From a checkpoint of a small transformer trained on Wikipedia: 2529 steps.
Each number is 128 + 24 x the weight over its row's rms, rounded and kept within 0 to 255. Layers, rows and columns count from 0. Numbers have three digits each. The size before them is the row's rms in percent of the matrix's.

# down: layer 5 MLP down (transposed), 256x96, rms 0.179, rows 137-222, columns 48-95
# gate: layer 5 MLP gate, 256x96, rms 0.206, rows 138-223, columns 48-95
# up: layer 5 MLP up, 256x96, rms 0.19, rows 138-222, columns 48-95
down137 097:128138172087127111147108117123093130085079113131116136136134144125179126102131102157099141097082137112124135120132141124142158083108113106117112
gate138 090:128115167127178149125121126115103147127154131146111131150127078124084126148169135119135153123110121091125180092156139123094158147128139078112125
up138 090:136081153145150151108115174093140123151150105135151122168138124108124113119132129163141163098146123134116149103102119160176167202071131104108173
down138 096:096127101107062119121158116125097158145136156187118114100124162120109131120139120099130096151105134111100089136131172115099114083084156147118083
gate139 086:122129136135153112105118117179125128079107120103084147121128104162113099165171164141115131108117126135178116128141140134148101147093151108145163
up139 084:099127146165144129106119111126096145072103159081088123122143144169122133122184146137157127171114133117117127126120097114143067162097169080121148
down139 097:129149127105121131103126146152138121138092099129117118132153127083134118160126163154147148125117183116083173128114120115104118138090144118159084
gate140 096:079122133171125136130078198146129143139117131106178119064115092121135085154168116140113151122147151130127117112107112117120125112170077140113132
up140 105:133126101103135139118162155130067133128132121124134127150114148142116141121137092093115144135175130164071196141130110105157142135130113090128121
down140 098:127141207135150111117077146180083172093095099129155133093155131108145104140174120154111162102139131125125135146160141131111121115161131098093143
gate141 101:115170128130074137103162105108128103111124103104106081116113141145120170131156152112125148145137171165127083112135136116151103131102091148130112
up141 091:088120151058167151144131143108172086144106103150146086154150131192114116129101147116151114133139095079136099096150149096131134117110123165134158
down141 094:088122109069149118151140112111116109155145120093136188079118127154136133092108129126095105130121114127139152145158109125162142118123106116159096
gate142 097:120152171118144105121125141151120144099171129165134139166089113155149145154146123097106156090124154108134097139109117164096133124098116085131111
up142 098:136114152107138123129093112099177129141137137185142111161117113118148170130171122115100169115133150079116166146123099112114150132119109158134189
down142 102:125103130107075094111131136161113150152164134084132131137109150112147098114109099119117102090124157127115123078126137109128145133189125091130099
gate143 098:123119107144125116115123102079131130103131127146143151109092174155140160106143101177166064075134123155115126135173119096126131153128120124128124
up143 095:145158089152115177118170119145139143114086107123154129150125045107121121148132132156093147149165152125159119167111091141145136130104138159117133
down143 096:125138149136131097172165153105081153160072119112123097136138127087134138168121105160116133146158109107110152160131116132144114138146135106085112
gate144 106:137165088101057148136117140165075133117118099122097137149158115137091111122108159099155120110132116167130120128142109134170113136121138137079134
up144 101:123158130146139118093120149131138130117152120130147104164138138128123119147183084137128128158154113092112124136091127120150095111106106107121077
down144 104:142183116108132146099132147155099132112110160128156081081101138139093132154139167137141158126123162157092126131110140116099100115126129148152143
gate145 090:118075151137155148118124141139137121122123138096107150118143066171146152171131159156147139130134204129175160117134087112111115088121131104094125
up145 083:143139119115165124112133134114180097116166142115114160117147124101125113134145157157112142152106109169137075093087107116214112131071130140113113
down145 089:126150134115161117144141148132154168129138131130103105147130113198159167169131138112104145084119151113127135138145126053133136106184132119120162
gate146 089:130104135125116121148155156115116146150166173122097104146171141175134166121088130123147116154101108102146113152126131095125140140135122127105105
up146 098:139158115124102109108124161131104100098117118169173128139142132118119154100101122110162089149105141151130152146112174114149159115058119167102168
down146 099:151129116131133132185138129151113137113128109102143126121118104150160174143127112156159099099118112091122108105101176129145106155136096102108144
gate147 088:114150100148122149115156142138121138107112150145107135140140157110151147115117163095101123100115132136070117145119125124189135165112118077114127
up147 091:126121115139115123105133157134129092140095119108094169142108086129109128167130091099146117140157109130097076167124130140175124115153116118129110
down147 097:110114123133138122136180121117105100117137142147158166158163132146134122096120115108116139143081119142102175120096122093103145090084132143156105
gate148 115:143107117114108131121124152103130121124130112143139096105144121112171164070120113148088127146118116095127132102140116092125128098147139079103148
up148 116:138128106146143107113138106141141107144095164147184106091136141139089108106157114167088146145132130095068148102124159102127153169086139107118120
down148 108:144114120127093095103143133128132090150132094125122135163139137150134093188134101091144125161146202129112085145144091127141111120132161132126128
gate149 091:154107144112136144111117143123123135113104150118126168120083117171108126129100175115111105137154171102134117127100157064154125118121125141122091
up149 095:126127177103129147120097118171115095156118134141126099129176180114114101160167115136104108131117084150129107162128113129131143111169172127109151
down149 094:091111088163108111114126174103096152063108183159166139169154113111135102114122148115173158125125136131134158113111152133133102102165143131125136
gate150 102:120138111072144100102154166079120134135117160141127140140115111124078130116108117129117141140119126109183106077093141094142188144138155100147116
up150 106:139147094141130152129158137126179132167161140175148177176161150170100148201139145141112131112119124126093139149091168116118134099153105085152141
down150 109:131135150165128165120107155155059129142127118154131100145140152126131137187137112119110113135148139136136160106103115107144118110102131130082133
gate151 094:135152129152127168127129137153148130137130170138170119107084139092146114096107099082128124118094109173113135139108161129153134176126094102121109
up151 094:153128109126140126146087082103161123126069085123121106159149140145115147123110114147129151113125100102150091136098097147128119108150130146105141
down151 101:117081147116129101123138088081089154136157140145125144111129125142113118128077131159159098155169157122135197125129165162149126145125126163079115
gate152 119:099086156130108111133165165170112121141123159136132092105123133170110135110128176130120121093109092149154129178115107147122132110128118163133136
up152 112:096103120092116108135114094121108181156121143122134141122118148124160092139135102124146149182160051143166138098125113120104138119125167110074134
down152 112:128122129150117125115143096107116167157153129141126148120100132143100128118151171106116125184136111128145129137138086132122157109062117158097135
gate153 102:099157169096136097116117116129091131158121100138134114144101070189097114114115097138106123171136107151126159129112149085122093093135129117137146
up153 098:157112070115089095157133118183135124131118142116135128068168150104130113145109137099150127112133123140122118164124176087114151129141164137142134
down153 100:126148138112143134137102141118121143086170099165127158085120144110134112133105143098119103117064146172146202172106155107095141108132158162137109
gate154 089:153082077069116133127111160145147145095128081161167114096113115133138095107128128137150100117117120123118154087134148110143166172155124134121127
up154 091:156061111117140120113119135148177138115104166115150133112171105125137116097103154112112130125073123131145100130107131137136116118109103129146132
down154 092:129136149068153134116123151106119100150125066111096128123136086112136169095107127070119116136111143136130127121106113125146120146166125133114161
gate155 102:104127156125119167063127127131120141139149099111153149140152158106102164128095146101126148153098132127152133114122076101129152078155082144121139
up155 102:149093076145136146130092097155119087151150122118118107150108116101130125130131141159107088133128115113086092129156119116097155147143122126131095
down155 104:179128125105143142156129145163083137125143137093134127111119111135097123135122116133138137143132232087128146142123130158139124127128148145096127
gate156 090:142119107103114132124086132135104099100100097126155122081172122128129154134108131158123134161174121152122098118114124181107094089139134149139109
up156 100:133131125123135137110157107103087128097150116147126091149118124099130134111140137144132154166129142089072169107136132151173132165139128105174086
down156 095:136128119104139085131086154107093108132149122140115147143113099118151123166129135176127144151195086155131081113118110152106165151104130141099091
gate157 093:136150135100138135154123104116090159062101167148168097155158135194117145137108112143129141148155161112131164147106118147101141114154107131124110
up157 093:141129125111146150156136123098118127158099130165161135121193123133166149150147132151128128140190192122147130124086114161107082112151166117158144
down157 100:095140094160136141098142168104168081122111170170073115132148145093087156074135121115111092101101117094121124120155109145110155124113150145142164
gate158 100:114147115102092109156156115070119146168082113153147113122109119076175138100127098121119136129126105141157162111129116102141139138128096135127160
up158 098:134139124154108117159116106149098136104160139094118150107195114108124140100190124096104147104109080124130101125124146093137134152142123150124126
down158 102:123075115078132116107148146151143165092123091115103121131051097135158139132080114120156130121118110088146113124104137161087106127124128096117062
gate159 112:131163157160181097080130135132129130163132132149089155129147099148092139181113152124158166143096129173105124109135115131104086116095185106125138
up159 107:180124164137120128126100110166076147124097118138153145117117134160137144142110100135096125174121134107107107175137122116122072143145130112123088
down159 103:118092166106174132128136149117111104117107085089135135146122123169151147124063119121134133163133121149114144102141130111128123140111112169151117
gate160 099:126133111079122113119161117158148128112112119121124125167140093131138140111157140132112119111127147119136129146132104182140120134076106069161139
up160 100:098128112060156128107137102131135142137128107110120169111125108135189110140132137173079143087151172145135160189146119163121118136094123133127153
down160 096:112143108110120134138154122097159102113128116109162179123141078126088143161156107134104070178131187111157095129121143141147133125111131108127111
gate161 105:126130099115111120110123110116153166106153178112131128153108099132123137064092129110087135167126124111138157111168124138143128106111080104148106
up161 105:136102130163152118129137118127124116127161125181153122111158137086145122104159150167187146097110140159152116127115144139115092133145118112145116
down161 105:153105093121169120125095140077144136151136190140139165115190125056119131124099134134143107141152121108107132159116112125097133141137128125127111
gate162 107:154139109120106156152135152166075118163145108159137103113141156117162137131176158117133071134107125121126100111107134085162092124116173140106131
up162 113:140095127138122151146123129131173130109123133123112129073148112131151141124108151126133114130070144120153102140134133164090129115125150103182179
down162 108:101127138167149093131162090134113124159088128141119112078120154118153137119095118122116133141104136164164084121142170156091118098125128102123111
gate163 087:145109121121144165108104155086122173096117120122138107149101153133085099141155108124159108143088123141146167162110125162124091133154113090117141
up163 088:118135134145150125104161125159118156157117135096116136135145100126184131096102131126117139129142121138170100136095106154146165143119134156112148
down163 091:150173129070146105138095123139109104101130089155094116105153110156176143117109102074157117114108124112152121090128118126153123120123154131119128
gate164 105:097154172122176143067113093101135160085137158114147121118158123113112121131124115166102134144135125139091112107129142132160103108120089111160140
up164 100:143100137134145144075154156129132104088141147106075137107153137127148077172115118132109113157140128192114097120154145146118153114086133160114157
down164 096:191129122126147127127093181106134100141075094129095134177143130144114122142120118118155125132121141116134123087091138162104136152105173149130142
gate165 106:142101142087152160151112156110129144140125127076125130095159105130112132149179116132125117105109121143142130088122085113107105131154133136133161
up165 104:082128132134128146136141136115138180171137129142191102147126172165156131148147131080124079087145120117124178147145135153075114135137108130120118
down165 103:103148127127120106095141138114137146182093161114156128126100140124139150104150144127145120118123151107152108146126156146131155152118134078156091
gate166 097:124096117145101162071133131083168110131106094118121138131124106107115139143121152125136148095154130131159141132112131113143034159139136095114136
up166 099:117108096113151128102139141110132064109143129122154145093098104130113106109142133116063164146116159096159108156144159114136078116090164084112126
down166 097:092128144130152090144067160124135188135084140114153155161127168123166128121147122162141105104152088117130146154104148139125139130118136167128090
gate167 090:103130121112136143092104111141099142074122126127116142083163141114155146105112086146156139106132135147131117148131107104148128122167128140113099
up167 084:096153151112155117177122110197146109123170142151151121117164117140199146155117098121106110122128137147134103139189104144143144151105124146115116
down167 089:146131150141133139155175141130148068100165137107137149136114126121162126130124093104126167121155123156100106122147131104127133100143155106145117
gate168 109:180093116144142140068178129112116114149156105144174122135172125155140128142106119118113136101102146115124115140106122097137177143101103133102134
up168 114:138113136156104124162127129137102152137146109118093134142116149177164115134110119086112112153125128160106165126123096111103063102165114148138119
down168 101:172151154133142118147072189103129152125101177123150118091122131100110117132159112136150143111113146109119149100155165130110151136101111116105140
gate169 094:077143124136113127118111144109226113111144155133113134150152127141159154154129154101124073153133106136146111092160114180153132165163138097154141
up169 099:114139110143127125097089129111148089150156123145118152159144092107113158141118187119134088172119129091124146117126127112133123125138141115145148
down169 110:160090101130129114128095105117134120098129159146084109111094157132140073118178150128119103142157102127122115128113171097130196153152122129106089
gate170 101:129134101104143160109120122166118130114082166132157145142153162158144117097115147106080122137118101112118102131093131136159125113099181136131149
up170 098:138149118120146132130141105161111081162085146132104130115139128121126123177119093123112181121117151091121126133142107144149152147195143119152112
down170 098:103122099106166053201128150129087128112102162115163113152149131135120106179119114124088101111166086085125135141118120157156114105118124099118097
gate171 097:118090161114125101100118117073146133107120136163090156091102145152150162116118073132128098123117171166123130145122123147146092113148143126196125
up171 098:136155175107162118100140093087104151128106131104118091157130141168134093174130111122114142123123109141126082074148163121155102154150115109141179
down171 097:167129108140128108143120148099128155128143092145113091091108171141140092106126108147121119124127146106110161145133105147122113115159159092124146
gate172 092:115097161134095116115111188130124139080129094142128143098117082099104127128099134111127144176088137117136166100106129146125090148109121126162128
up172 093:176129073107146111110128107117162116194134142123156106097093143085120133126131088119186103097123119132170130127118125176096121109144152131120139
down172 094:117125134105139064120139137160132126156146109125125113139156104146114144121127142145091151133147130120090158098112140134129176087155110165135156
gate173 116:099123160145097102149165147152061134182132102069096145156144111127086096134132155128161126113157125089149135129127163128143145111134110125106146
up173 118:164150112140124132104110137103124123119114120172103158118149161084162154125158146136082165163104144142129141131144111082129067135123115117214116
down173 102:135124138128120128103162155100166142132090102138139121128124173125111103152118109100113130148145118123139159125121146131117160104164128153101150
gate174 101:120137129198139085142113103157131158121104180173105150116106128154141139131145120130141132162140127137128115095060125124102105083146116124133106
up174 101:102147123150109110131129122123105128129077121118132170134103089094104147089135117167093131131166137157109143104117127148150148132132118156163115
down174 100:080166148155135129121124137075170152136139113160113112148166131084129136121128143103165141118130138137173125115166063119093123141093119118158133
gate175 112:102141104128109109155116130152114110126103150180133112102104116101142154125122144127113149106150143124111100142138128197140102160118104145149121
up175 096:084117155113133123141147144114141135146126061152065146103147139117149101176133161122093135153132119154122136125154147146145140142137126163159124
down175 107:162136108096131125163121136116162121151090121087157152120140139109106154168125118128081171135103137119133101139163131123180120145172088117150090
gate176 094:151145138091161100118140133157105103157105136140115117110172123139184105099105131139157151133105130144149109127130191134146162107128129172101134
up176 097:097161125160090141099155136121161154100157148132124099148109125090103127107095136086147117141131098140146134128090143139090129092122094154094139
down176 094:139115167083150119123122114126093141126141157152075125109169116137129128138145128148138108134127107114112107125114135109159066158175136098142105
gate177 095:152135151111091086108173143140090138133114102145145155139098132139105131112101119087153101148141117086094150110148068130146155173154125135145163
up177 103:141165146093150126133158109111127183128130121087128103176163127104154107115155170127139107101163155112154162114159110144120166125173128123119135
down177 104:143087136181175146145071125096149117123128140133102112126100097127132164160166112131148115150121127126153146123131124144134134155116153100155129
gate178 085:175121124082100124106172148133100109103130144109129140108075143102116133134119094073144136138096132104167162135111111106141127162120162134147140
up178 090:087153136158139101169106108129180145095157118152109121154142104150118141138146149137077118176129137151124100091119100153114135109150153134115148
down178 101:103119110168137103138157102171107144109143112125153106130132165137140100150086165131191117121129159093161140115126105129124146157131160126098117
gate179 098:100137078119106134132116120106111114129158174095130131146122154129107162131107130147126145144146129145119112105129123117111136114144176146158096
up179 099:130145110130147198128128108161129112092123167141102099179147082143123109116114152144108132135154157148124081146108146149111124111119115113116104
down179 103:071116155142111120134122130165134137124112070132127105081125079134127097088131117140131137127101116139122164142116128125097098125069128090068146
gate180 093:092120106131135161120130147119119101162153144127142109128142117134184154157146176114131107117122124126158123093124149070148096110143117109105109
up180 096:145136137130106108152147140136104105142080129157125202093134147124133126121124124123118103117179123118139107160093126128172142166081116105140110
down180 101:117135129133146167133147172160096109097139110142138152111160136108141158108140136138125139122154162153147113076067139119134109066165113139088124
gate181 099:137159117103108130130094109116150107140141084158145137114123079123123129140129137178118108153127154105145132117117111151131148115147164122149091
up181 098:097116140133131141134094132121177136083172114080096089108167155152148145115122142143134129151173140113142114103139136124119156124136152100122146
down181 099:128140121087113153140163131098149106145132116148114120171097121084154149137168136180157136140146165154154107097134098160154148133163135100124132
gate182 112:128118140120142138110143149150124093156127110093131162138119133085109111112117139116097171085191119150132129170151172155164120135133112134113145
up182 113:173108162103116131102115112118086132114078158092083096136142159133100156109125184114149107156133128125127145167106135181112119132114152116124090
down182 099:166107130150148157110117132136137069106092140129155146128119118126138100154098079163113141087148098145124175108163087160111133130150151143143145
gate183 103:113113133160094166146154094153132135128167089126110124141135107109152143133166172105122102123133113117135138140087154131160106106138164165145117
up183 108:098130144098129144134110153130095146114128116153156111131145136117126106122119124163148082157134128156123139158140062069128166102113103146139170
down183 106:132135147131104154107154097140121145160158071144167125168165092128145128173156119147165142127142191088133104118102086119120146111146130093093125
gate184 100:127177100161139092130115132122119107121119140139150131098134106146158072090107144143152150106133122123127149118150126114108148114136142111149133
up184 098:149127145094125110114124131085088155185083181120130131156102131132105133104153145144124129093115119143175121130128104110128148146102108139129106
down184 097:131101151073130163149140133119179160120121108115155172069097114124131160123148150147112116137157109105165124128148110119084140107122106136106093
gate185 098:112174157101159106134120118132135149105115115140121137154152123122102148126137121099109125110150096108124138140106134118125162125131103160102105
up185 094:130121153133125156186169168098159094137159132147118136129141139151131118134128149154122115147121152105123135145136140131103097108154143140136140
down185 100:102117134126138109097185130141100145102093198110147110114144103129108128156171155122160077096151129102106129127156101122143134101137144095127121
gate186 094:141117185141135125104162125123142146135144161137161100162141181151143129081158135132108173120161145140107139132112174170124121094140152130118102
up186 105:088127191103144103147127103111131117094093116121130134166118146146125091149154150076142121093153120144101139142142126153133119110134081103096102
down186 109:119125132078166112101162099121158152113154139134117134183125126094124129121150131153159155152131106093133153146116115132060090062140112156135105
gate187 096:108176167110164153154132184132128145104154126156125116150151146134112136080133126159151131152166132168129105124101133166101136116158117141110166
up187 101:147107116103140185094141125113127139134135123149120098116113127083128147136141171135095160117139142119125130087170139187111129136079149140084133
down187 104:119157183146139109115102108137118144123129080166129125156139142111078150144108155127156172134126150106127100114102172125103146135122152126129133
gate188 097:076104123106140137152107093129140111097141098138094150131165134106162148138120072173151118110099110144122102099128124176090151145095118079163100
up188 096:158122064169099138154128107142101129134155155156125089160101145140115142105100111083139109110161156144136094114121131120163168109140107124075140
down188 100:139135108094156168127119138158160117147130136179127109127070139155148141175119118147117094140126122140134127131140119182072171113160158119094118
gate189 107:130140127126140098076120139110092154146166121138132166141078122088151137137141106133125104124085124110143126119153150129124112132107177105132149
up189 105:127085088103106168137134146082098095157123161167133157105118152127153132121116137128170140166145111123117133098155104119110138148136170146163141
down189 106:124171112140168130111158129142133197132101170108129158127167114139107156116138166208100118124133121151143124129170119133117141108121112117186120
gate190 100:097125119148101134116079094121132144164129089064139097150119132173153141091117137145122141109106169120143146099123107157129146151151141139103131
up190 105:122138185141125126108114123128160142082156131145121126123151140196108126118113141112131136123129131138106161129119140073179119112136076137155080
down190 105:114127095134135094109068131109146119120144123095133120126103142112133135106113137124141168127117227158118062121084129154121129141192098132128123
gate191 097:131119130118157134132134157098185112174144117138135165125137113121068155129096176134120111104106161129117112072128141085156122171096127135153159
up191 092:133141090151091104113138150136142132127126147137114124148116123142138109119142156120156121185134126103147090187156171146148142132117176142141169
down191 096:142158142128191116173162127165097116154140114113111121116108154121162129101088107165127089158132091115118138120116125157141116115123121135108135
gate192 083:141151100143119106113145099078110118173126120140133148106106139119132139134122108143136139112157148129141125062142132149122146094127157145131149
up192 088:089100117151137136115108120095092143126121087100087135124133116122127085151092146099144095142143129137100131099115130125105116167119153181094107
down192 090:163124120113123140105038152173159113142156107144145095127162112126162200116154131162115122087145079110098086121139138161144125154163157131103127
gate193 090:126155118104103154143115134096120139098095101139108118101158129143110154148081127136128113119126163151122097167123124133119142080141113123154150
up193 090:143136131137133150118125121145186113137117098139188108144159109082138101102175134140163157108128137119191137139131149132144079158123117141121103
down193 094:141123149123126140127119136150147146165135193174153125168103148126117118110173096145139133157149146132138153113145115131118113102145124177126125
gate194 083:129119113106132131143120138136162128097133102124124168104169135104128163088151158169135120107136082144111142137130128155147096166150131128131153
up194 086:133118141148104116139122096129154164168115090129129083131117100108120124114101127150106100124159157128113136086122090083149115103130156128116074
down194 093:109123165122117169122133148161097088122141110110160066179097141133141122135107143148126107149167099108143120138160134144157139125107150101130109
gate195 095:095111089103128107126090124103128105112128126190103168105120145128160113102161129123096103131135122131169142154157156132130134134136105130136169
up195 085:171157134135134183127127114164150115155123097158081084121087138096137107118085125184085111152141118091145091150080111108133086165113140130097126
down195 092:096148129105086146145152146168081124133104121136118066120120148131109152116080133131135104136162136142116173120144088149130146118109164107101082
gate196 102:123118156144141117107076105136178144122106144127138101129118135113156135097161091172078147130147149134145147090127114079114130141130154100163125
up196 100:159128098080077130138136174122105142142135127159113115149144148104141131116105182104118128101091108166121136162116132125129124127119131151126130
down196 101:129166124134176121125159077155095137152144173125133135162129136149122134103135127117104098149141152067143147136131113137157175138161124166123122
gate197 103:083106123129153152156135140160158117132155135083146108148162075136151083106131100125123114121098144136123102156137113142135115113119087075115187
up197 101:098114163092154133111090110132125134136141089148112129163128071136143102158090148146118177173143105126118093099081137162155125100127140142070174
down197 103:082120110148193128120142122087085143128123120130143096106130168136066111125120164124150142120111112170129162121106132104117142116088166150142092
gate198 103:119144148101126050127115127126131097147171168132144134141145096160166105141092126171106129142132119134106150118131180149141131076153137122122198
up198 098:143104131132102164109156123095149127106132125132102125094135165140120118135156147054146146075117175119139131120128063146134094182143118149171100
down198 104:157153129094107174119119141192109164173164109141126148135161117116115108094172193148134107116126125120156097149142109136157107141140107068146128
gate199 095:084138147139109140158169153176154125157160105111157079165130118125114154134149119121092113137198147157129161141149130134114113075128122133103155
up199 101:119116119090133114121103123087194147117133122115125146122108118118123133120103181153121163122129123108080102148119121163173122113158135172133093
down199 097:107143145150112157120151126147141140153122103136096055142132183128125140133166161099097092103133152145107148116168120098142094085115137135143123
gate200 098:087142110134102129151100147109101155155124119107177128112120129124144104159084120152158120077116151139140125124109147146158151096145093102121086
up200 094:139102139096104118131111115119148151110088126123131118119136117092125135145150109149160115144136119175126115158111125134115179115147133176177168
down200 097:152170094121132157128107145130127138151157150137141125109124152158112089150099097146126153099094184072097094111150125094133077126138103117119084
gate201 108:116167180116141109134114145128158143125083131116173136157136100136132174088106142104134157124118127104119146093175123155103126131134135101132164
up201 104:180095128116161138127142133149135174113145107154149105158136143160125131167160150129124100165178132119127134121115136139131127062163161094182132
down201 104:112183123160095151128119096104072101137108133121112114113094100136106131105094092139132183093104132133142157133127155140149102125132113127117118
gate202 093:088094144150163116116107162086109118043063149130135108082124091124128125159093141141115117100158137130102119119133104155127094111084110149085117
up202 089:085167116152135113168100144126158156154131163118132118125130119107117120103125086128146108107123074112113106100175145104104130092140135140112114
down202 092:122124103137121126126130089160135108117101143128136117074125089116081156108114098144106122115116131126146135132164122135121129125174089106120126
gate203 093:125138145140178108145097143119146134099120098120122104151127105173156175119118109169114111159106158148098101094139109149145110135121100136103094
up203 095:133109161167161128145107111108137124105145065110118114129125130175126147111097128150118174111127135091130155140133088122140041186134146124138147
down203 103:098111105105106158131129113144013108132117100155104118123163167118109092145156130110088159167113101114142137119106145099125146107120118136149150
gate204 096:119117128108105106132101134120108126110157166121150128167101130163139113132169155107116124113132106118129152113092118100153111161159125148137163
up204 090:094141158105117136144131141105150139119165116108189140102103142129146108116123111158131127127125116112152133159120139118083088142099115153137111
down204 097:121110079127134137161137129165104117120097100156158120117137180112118126142151105156081117134127128154198124108134128154120137099103125121085081
gate205 088:138138112131151087108132160170150137142098129172126099117118085162099159117125139146170079149151156117134130126082124154137126139144081148137125
up205 097:111109130134046137140128152103140139127109169146139161163068180146070157102151169122131175105107122109124120150149150122143128124131105128104119
down205 106:111150130122116133124141125101099066129124094094117126120128079093166105084124093089163162131121128146116203111141134083144158101118109137113158
gate206 095:103145100139130149141123146101147131141092099156113122145127103091137144129127151128080148156139136097129123143135122137168145136132098180157115
up206 101:099115101173143139125128146079156139140136126136148116133115108174116164122153162146136133119120133129131122115107118125122135148143139113113100
down206 098:120090153100147098123109136126118169109117146130123097119125123133101132171091128119142111115141168204107188148156111096153139118085115131153130
gate207 086:106135119124141164124104175131120138139131069114139133101132171131143165159127090163125112105130125117113117146124129115135129138105125146072107
up207 097:137097111155189122177172103157147149119135161123153093114110132140115093122115113131146118165135122113131159136106113121172120172128126078127170
down207 089:095154110146144139119077135134090125121131110119123096142155168109149129129117137144087113162149085136096168159125177142092162162117110179131107
gate208 103:116115129144106115096080111105101130119127154136128133125103157129109158118134102127145133124116140151166148120137165136145107123170161117138165
up208 113:133111141095109091143139135104145138119161146142152112129127109115111171133120125058126146089117122169136120101129134109118085178185139121137122
down208 109:137162154154113148119107130092190130103146094104138124121141151105118100107102143140119112146084135071135110123112124155110122153140129187129129
gate209 093:100126086132127145142121130145136120141188151135145137125134129086106111125100130164117140138131123140143134123159120159148147125126102157202122
up209 101:153130096128136112118172095130137144081127129151111162109165154153140149156124126116118092108106123141147087087113106104188132129131111115112168
down209 104:124129121135087124109113113093065176121087146142130125148184123162161142122137086119129131108101151115134144115103124114149105143177135108081170
gate210 097:123133113125140134149125130092125125115156126112138150113099161129160126104186123129083100129134070141170103110125083141148112098146147154117154
up210 099:134130105110143127120183129122144133141143158105112142061178141110081131099112181126147110104099151143139115110137109127134078142111124140104110
down210 104:136120126135110089126142080098198104144125117157094076133061116146143141099140145128132121116110191100123133119131149112129121157127137157123124
gate211 105:087159156115118172121133110122161141161084119108151115123133121159123129098132149130107119126128143141136151136111111131105161106098141116150145
up211 112:104136121126107067157135132117100150079133155115153145154139173140126108074117086121111115124146137117108166131137148118148136137132132117120133
down211 107:116120136163110164110107117113129125134094128094113090108104151101105138164140141162100142149137123128156084148127102131131162101139147113125100
gate212 082:099104126082070132137124154105126168145102108116153130146079151139090165144099107154126109123172128121150112102163168159145107157163138129131169
up212 089:130125097119075107136108126105147132139099115139138143116121124155104138161148131085128139094119105132140140120112123149110072142180142156147115
down212 092:119092164126127135111143144141152123139144095137128107125133135121150104143110120127084139069131188104108107162127148109069138118213123139110115
gate213 100:102147148102132166140120142123170154160139098123137128167084140156156146125155095111115137102135119156126124129115128156116139138117142131148153
up213 100:112129119115134172154126105097109142120114146102089164081095158129132152135182149170171112121141133113101138113102180129171133153129104141129094
down213 096:131094144155157112108133134105106154129132148117155137151112121164170113088124161137094160105102154127104113103124125108102100120103127192130108
gate214 093:134119116146149130111132113100096124111088112104145130116092135102174119137143164134138140123114108106160112113157126117128200125139160134116121
up214 092:128134093128139109103119125097111092126105127162095118081102152138099148144168130127134170137146130126113133141126115136134133148133180152098116
down214 097:114130147116169087104163114112099125137112122129119136147119145103153115136153119121122141158175150103135130123118195184110127152131124163137133
gate215 106:079147142137145100109131145142151122097160156124094086107146097160118143123135094118191120157087126134147175146134135173119150136104131130120122
up215 101:157132144121164139053138106123131152153126137154114147117150091122146092124128138142122111147144119103150160131133116109120073124129120109071088
down215 103:125108136085140116124149110120173115114119115128121115105088126093130089108126126151130137128116120178152099138109130125114123131097172138129140
gate216 089:127168112122138105114065113126139132120105127179119104190115134131134091117126153112148116152112184138150166140120135126164128146174105118152139
up216 091:120142110147117158178107148168111150131150144083127143153193125138127144148161104104136111116150113116101129157114152121167123136097144149120138
down216 100:150147144143114125126160099161170113140140112130138109063163116152114112146161166118156116111141077121125102149129174137109096187144131132128117
gate217 100:118132177110147156100065123122124139123159093137120124118159125140137082128107121120145121151107125157150112140146201134115162081122142097140122
up217 096:141140102120124156112163173180111141188139140086148088114162127105127120132093152146136138078122145115143089132129112098160139128108112148108132
down217 099:110113112101148176097096141098074135129135124137160143151130117152095160156161170143141105101134144123114158132119092146118086167090115119153137
gate218 100:162158110124077111124130119110135120124163138132154205192102127139115118144118133133124101126130116132109142120065120128151123184144116117119091
up218 093:094100206157133114092136129137157129167097122139105115116131128104132125168131115156085130085106147124185112101140117135120130142157137113138114
down218 102:083099131124170122145119103150145112101134112140119135102132121148139116117088135106165114141093116107108135093160121102127084130126147156138178
gate219 089:140108189143090139103125138166153117120168127179160110160146111129159102174084149118107125146143128142100118137125152130105140200109150120130118
up219 102:149125093166149141138157163183119149145126124120144137112147132157144118155137074075093144126098101149151130116129111179159109120146161115132152
down219 100:131107115121127140087087125102107142154123142134143131121136123134127116154100167099143120137158090122135109147148115105063103153114124100137135
gate220 100:148115123154159131134120134072119121147149131140110072087153164059137118136121188112129112125107130149125138109136131147146149149147146116087128
up220 098:147123131111103116134124122086122126090104136152133112091144158086121132132098133078155111091149161141166128126131140142130087124148122141139162
down220 099:121112150148159134132154128077097152126135087115114106117104138077141122148140160088120130131164161174088149113130078159103118119163157126151136
gate221 103:167132130139124122141136150169115188133116122130139176134109099121072190128113147137168059144160161170137094124092110127089107111141113122111109
up221 094:171131146164163129142105145131169164147139142147117115126118155110136143119110132134177145182152110139142138137131107092106112134142150128136160
down221 096:150110163089113158111131146112140079126134116115137136108150122131134070152121184103115144114140093131109144121127162159105149144083116097125135
gate222 092:102119124122117112136147180132146138109101101114105118111140134127106128161128163090149133131144157103146113143131140147161111139127099138147145
up222 094:125164162128116081144124095142103110157150136126073172133166090113102144178130121147140138111129126142142140152121161111107147126126124106091126
down222 093:125129124131084109124112133121076152143080105134173105151155125126147096085101092123092112107136158131128111107162107091134094140200169099100122
gate223 105:089133102158125139171112144102109113066122105129104114195130094156148109099102144138107124113150115140130117123126118181121096153146105131175117